From a checkpoint of a small transformer trained on Wikipedia.
Size: 13 layers, width 128, MLP 320 SwiGLU, 3.99M parameters.
Architecture: RMSNorm before each block, rotary positions, no biases in attention or MLP, untied embeddings.
Training: a variant of SOAP for these matrices, 140M tokens.
Each number is 128 + 24 x the weight over the matrix's rms, rounded and kept within 0 to 255. Layers, rows and columns count from 0.

# layer 6 attention query, 128x128, rms 0.0507, rows 0-46, columns 0-31
[[117 134 164 165 112 135 106 108 150 143 161 164 131 103 137 119 116  94 137 129 122 124 140 131 148  81 138 127 149 132 119 104]
 [ 98  96 108 128 101 107  79 139 164 117 116 144  92 127 182 125 117 133 158 124 150 130 137 137 104 123 122 157 156 128 161 103]
 [125 154 189  74 147 167 180 158 149 132 132 126 131 104 104 118 148 114 126 149 127 160 163  96 153 114 132 114 111 140 157 120]
 [ 96 134 126 149 178 132 165 137 154 131 126 116 114 130 102 149 168 141 132 145 124  83  84  99 135 147 151 112 137 126 151 143]
 [168 137 127 147 150 132 125 122 145 141 156 108 120 163 131 121 145  82 134 183 117 157 129 133 105 130 104 117 108 136 157 142]
 [ 97 142 101 121 141 163 166 128 125 142 171 131 137 134 106 144 122 128 109 146  78 107 142 106 180 137 122  76 126 120 134 152]
 [107 108 191 124 105 124 157 112 112 128 140  96 136 103 113 107 122 106 107 122 117 126 139 122 140  94 116 138 135 125  95  93]
 [ 99 117 141 161 158 147 113 154 112 148 134 122 122 129 121 123 166 155 158 166 148 128 114 138  99 130 107 147 147 170 118 159]
 [ 99 122 133 144 131 127 103 126 143 112  95 138 131 107 143  87  90 172 120  75 111 107 106 118 148 128 169 144 105 124 110 137]
 [121 143 119 143 161 120 173  58 103 116 131 108 100 103 154 103 123 176 118 162 149 155 115 134 114 101 123 115 124 147 123 143]
 [117 132 106  95 125  98 150 146 135 132  85 114 141 141 109 140 165  97  97  96 133 109 160 146 114  90 163  88 145 136 122 139]
 [160 114 144 116 165 193 107 131 115 110 149  80 102 137 130 128 127 127 124 174 153 108 138 135 145 155 123 155 144 115 160 115]
 [134  97 163 118 142 107 121 133 160 131 149 131 131 146 161 156 138 151 132 133 129 154  93 157 109 159  97 129 155 116 160 122]
 [128 115 139 168 130 110 152 129 159 150 120 161 138 105 123 115 150 123 135 135 158 148  74 130 106 162 100 160 121 130 107 115]
 [131 129 130 170 158  71 118 130 166  51 143 102 124 127 172 111  91  71 154 115 108 123 133 124 148 115  83  95 144 166 130 149]
 [118 167 176 139 146 136  78 149 103 124 148 135 120 163  96  95 163 137 150 109 100 146 102 110 117 115 151 152 134 109 130  96]
 [135 165 106 107 124 120 120  95 127 130 126 147 152  98 129 145 112 123 125 134 169 116 145 124 143 127 132 102 126 134 159  84]
 [150 152 129 134 125 145 140 111 114 145 136  98 155  94 125 139 154 141 130 142 134 109 144 122 157 129 140 117 115 183 118  89]
 [106 143 110 179 115  97  77 129 130 119 128 145 112 124 140 128  91 110 120 149 123 134 110 136 145 164 134 120 121 111 136 143]
 [145 134 121 142 113 189 126 184 125 124 143 115 116 108  91  98 175 118 139 106 130 137 123 104 125 160  99 106 124 124  92 130]
 [107  89 131 127 157 115 119 134 132 143 166  98 152 137 113 150 113 119 121 144 146 118  82 217 127 105 141 157 107 128 111 130]
 [ 87 148 137 149 139  90 125 121 103 159 118 118 137 134 156 173 112 115 121 112 125 117 102 102 104 120 131 123 133 145 132 150]
 [108 145 109 120 168 128 116 150 134 105 118 136 154 139 162 129 169 109 121 175 133 106 143 116 145 103 135 131 181 177 134  98]
 [132  77 137 115 126 104  97 126 107 123 140 125 133 134 119  97 120 155 169 130 114 106 107 113 122 129 122 127 111 131 100 197]
 [110 134 190 132 130 143 108 113 118 172 165 132 108 155 138 118 181 137 138 155 148 125 164 105 160 118 155 158 140 120 120 144]
 [125 126 184 159 110 157 145 181 148 123 159 100 145 137 114  95  98 151 129 123  83 120 125 110  98 158 118 159 141 169 161 135]
 [150 157 125  93 121 151  93 143 141 112 162 190 120 132 143 101 104 142 123 143 149 117 143 122 118  86 146 128 114 135 142  99]
 [119 118 119 116 109 141 171 107 147 148 144 112 108 107 130 135 132 122 115 155 122 120 133 107 106 152 168 113 112 111 103  72]
 [150 106  97 153 151  99 129 128 145 141 146 147 155 128 154 143 105 121 117 114 132 120  96  74 132 140 144 122 105 175 170  72]
 [132 135 124 123 119 105 120 157 114 136 101 113  95 129 170 144 102 132 119 134 146 116 146 103 150 123 108 131 132 137  88 135]
 [153 119 140 117 154 146 106 124  97 166  96 129 165 128  77 101 101 161 114 104 111 127 123  88 155 134 154  83 129  89 200 128]
 [118 117 111 143 172 117 142 175 127 125 188 120  96 180 149 154 153 127 172 139 124  97 104 173 116  89  97 105 160 121 124 130]
 [114 150 118 117 152 134 202 126  68  98 131 116 114 141 110 142 189 152 145 115 143  92 101 150 107  92 159 105 109 130 133 108]
 [106 101 132 126  99 114 140 150 145 152 130 170  87 113 179 142 137  99 157 126 125 128 109 128 134 147  92 154 143 126 122  82]
 [150 127 114 109 120  80 152 140  86  62 119 110 121 113  77  91 159 146 126 106 126 110 144 116 101  82 159  82 117 102 154 178]
 [139 154 104 111 137 157 123 126 156 117 157 118 104 136 145 116 144 114  89 123 105 129 121 131 191 154 122 119 110 109 136 162]
 [151 117 138 141 114 114 103  97  99 142 103 108 124 130 143 143 122 133 155 120 132 126 134  91 133 109 123 137 125 164 137 132]
 [152 109 129 131  94  88 113 123 145 138 103 113 134 105  89 134 113  81  86 133 135 118 140 134 120 114 144 114 105 117 132 129]
 [ 89 146 111 127 143 126 161 113 126 122 150 171 130 113 153 135 118 134 130 120 122  93 113 126 133 102 168 114 127 128  66 136]
 [100  99 126 161 130 130 164 112 105 107 143 149 134 148 104 116 113 167 138  96 148 113 107 114 125 124 121 122 113  98 118 135]
 [126 115 114 129 143 160 104 141 120 169 161 142 147 118 138 165  79 119  89 133 102 143 129 123 157 140 113 123 128 118 109 142]
 [124 137 155  92 122  81 120 135 143 129 161 163 131 168 169 150 168 124 118  87  74 113 158 138 148  98  94 112 141 155 137  87]
 [127 137 121 170 101 108 126 126 158 142 159 132 124 119 106  92  92 162 143 101 100 132 130 137 139 125 114 135 139 118 135 136]
 [114 176 100 137 150 131 124 107  98 129  96 119 130 112 118 105 136 134 137  66 156 141 116 106 119 156 113 156 131 161 116 189]
 [108  95 125 109 154  92 122 120 159 131 140 130 139  90 151 169 136 173 125 123 165 105 139 122 130  84  68 108 141 135 160 120]
 [162 102 106 125 147 143 105 154 143 120 112 128 129  99 144 120 140 120 143  90 120 125 111 156 125 109 148 157  78 158  96 118]
 [134 127 105 131 149 145 124 140 178 132 139 127 115 111 138  87  82 111 127 110 186 131  81 128 116 164 104 149 145  85 195 141]]
# layer 6 attention key, 128x128, rms 0.0505, rows 0-45, columns 0-31
[[115 131 128 129 100 108 113 138  78 101 126 110 153 141 121 107 131  93 141 154 147 193 116 134  85 138 134 167 118 145 150 122]
 [ 93 136 122 143 111 142 165 169 125 132 138  80 129 149 133 107 131 124 107 138 129 115 153 141 125 123  93 134 136 138 119 120]
 [135 116 129 124 125 139  64 109 141 142  94 105 127 131 109 124  98 109 117 147 139 138  93 147 114 107 131 110 133 135 124 137]
 [130  79 167 139 153 116 150 166 152 140 138 137 131 116 148 106 130  86 126 154 130 134 127  82  85 182  92 132  89 147 143 101]
 [130 140 109 125 134 130 107  93 133 129 113 135 111  96 142 152 139  97 118 129 132 127 135 150  90 113 129  90 131 100 121 156]
 [165  96 115 102  85 111 123  98 142 139 121 146 121 168 104 131 126 139 154  95 108 122  91 126 130 102 110 132 131  92 122 158]
 [123 118 178 116 127 113 175 132 116 151 164 142 101 116 151 114 108 149  96 109 109 137 162 120 128 110  85 153  94 119 114  99]
 [ 69 102 121 133 151 124 113 161 148 110 120 129 157 150 153 128 102 108  98 149 145 131 137 151 160 136  89 130 137 141 129 131]
 [112  94 141 114 135 129 200 146 139 145 143 149 133 128  90  77 119 178 108 113  87 110 130 129 134 179 132 134 107 134  95 111]
 [161 105  97 138 157 142 126 139 132  93 105 112 131 118 152 138 113 124 137 152 138 151 144 126 121  89 139 128 121 123 132 117]
 [125 151 161 135 147 143 142 149 133 139 152 122 133 113 164 117 149 164 142 134 108 109 137 119 142 148  96 149 103 130 117 100]
 [102 125 138 116 127 124 166 168 130  99 146 106 137 129 144 131 141 131 132 149 173 149 120 145 131  94 109 145 154 131 109  93]
 [149 138 137 119 146 110 116 104 127 142 127 115 103 103 114 159 102 115  82 136 161 165 118 137 144 151 131 127 118 122 143  77]
 [139 116 160 160 127 110 156 128  97 112 136 104 137 138 134 109 156 131 115 131 156 114 121 141 154  94 157 135 136 146 137 137]
 [ 74 100 114 101 147 129 114 162 133 108 169 133 158 188 142 150 139 124 128 139 164  97 101 156 136 132  97  94  97 178 152 136]
 [ 98 115 138 115 140  72 117  78 107  74 154  92 106 143 129 114 127 149 143 172 176 155 123 153 121 107 125 128 134 163 112 150]
 [125 120 134 125 111 111 122  78 126 129 145 110  62 120 113  91 119 111 156  88 156 178 132 154 126 116 149  99 119 128 123 108]
 [129 115  88 118 164 139 143  52 143 139 109  91 110 128 133 125 152 125 153 124 124 131 111 105 149 109 177 110 116 161 110 154]
 [ 65 138 132 149 140 112 138 125 118  94 160 133 132 155 104 131  96 114 181 182 110 117 139 130 151 199 117 120 152 103 100  99]
 [103 157 129 136 121 163 163 104 111 124 133 109 121 150 158 145 143 138 143  82 126 106 152 141  89 113 144 125 169 135 134 176]
 [142 136 128 122 144 147  97 129  86 162 124 116 147 150 149 146 138 139 119 185 150 154 133 157 120 183 112 112 143 176 111 133]
 [103 146 139 143 111 135 131 168 114 133 131 109 125 131  83  90 119 146 144 106 119 149 141 161  91 168 112 130 142 129  84  89]
 [ 96 105 125 121 132 120 131 157 118 112 115 128 117 132  96 138 173 143 138 142 141 142 144 156 140  97 125 153 130 128 123 119]
 [117 139  62 104 129 140 140 131 113 104 109 114 133 140 123  98 123 141  99 130 110 129 114 123 133 151 115 130 144 110 177 148]
 [164 139 152 132 140 113 101 135 140 133  90 127  99 137  85 120 135  96 149 150 132 134 126 110 124 160 167 129 138 117 101  83]
 [105  85 103 116 140 130 152 140 149 158 144 101 107 132 132  98 144 167 138 137 137 139 124 146 108 162 130 110 130 126 148 127]
 [132 129 128  91 112 116 124 127 135  92 124 117  63 126 160 137 136 117 140 128 122 127 124 108 105  73 112 153 122  99 102  92]
 [ 88 122 106 184 123 127 110 135 126 112 157 125 103 151 135 103 118 128 137 146 133 148 138 136 134 154 106 154 150 147 139 106]
 [138 134  95 145 124 167  83 103 165 137 126 128 136 133 106 137 121 134 104 110 161 160  92 143 140 134  99 138 142 121 111 136]
 [114 145 130 122 161 106  97 153 165  93  99 154 118 104 104 144 147 129 137 127 144  76 115 139 151 153 154 148 160 102 121 137]
 [102 143 125 119 129 116 161  91  68 133  88 109 102 140  58 148  97  93 109 130 150 117 147 121 111 150 156 151 115  97 153 138]
 [126 117  88 119 120 118 150 129 128 137 153 136 127 125 140 128 168  96 144 113 115 155 110 141 154 135 124 134 127 136 132 144]
 [174 117 104 107 115 107  76 173 175 192 138 146 136 145 150 112  87 144 146 143 129 156 132 129 131 131 147 124 161 141 142 150]
 [127  88 117 122 108 108 130 141 137 129 128 118 134 167 139 162 103 154 127 146 141 132 129 150 123 137 122 153  94 104 146 103]
 [131 124 149 113 120 138 138 105 137 148 171  86  85 105 143 118 138 100 145  96 147 184 120 121  97 105 116 149 131 156 135 106]
 [121 121 122 126  98  99 124  99 106 126 142 110 107 111 134 133 167 124 128 130 165 103 101 120 118  90 140 128 114 113 163 144]
 [ 90 134 127 129 144 149 188 123 105 125 144 118 104 158 103 130 152  87 103 139 152 127 166 139 137 118 121 103 152 147 116 130]
 [109 137 127  89 128 133 171  95 156 147 150 118 114 136 143 130 143 123 124 134 146 111  87 118 136 112 124 145 138 118 105 146]
 [ 81 118  85 104 131  98 155 115 137  93 149 109 121 136 147 138 139 115 107 165 114 118 107 116 159 168  71  97 139 122 127 108]
 [104 103 157 149 135 100 125  75 136 163 114 128 144  74 130 124 155 119 101  69 121 146 128 118  93  94 176  97 125 167 114 133]
 [121 107 124  83 137 150 104 112 110 137 141 131 112 119 136 113 118 137 120 115 133 140  80 116 150 129 127 130 136 143  67 148]
 [120 184 124 118 132 156 116 135 108  99 149 105 103 161 134 131 115 161 149 140 146 168 109 140 141 125 116 105 142 130 175 126]
 [120 156  98 115 141 135 130 136 124 145 111 195 123 136 118 111  81 152 122 179 120 116 137 168 172 169 144 148 137 160 114 114]
 [141 111 125 117 138 137 152 129 157 131 123 117 109 128 140 138 126 141 116  95 102 130 143  82 117  85 144 113 144 147 113 158]
 [125 139 108  77 105 121 104 141 157 164 132 139 131 130 121 150 144 111  99 136  80 122 124 154 160 120 137 156 178 112 148 140]
 [112 103 119 114 140 147 148  80 146 129 119 110 115 135  92 108 144 125 135  92 163 137 120 164 128  78 148 101 142  94 118  97]]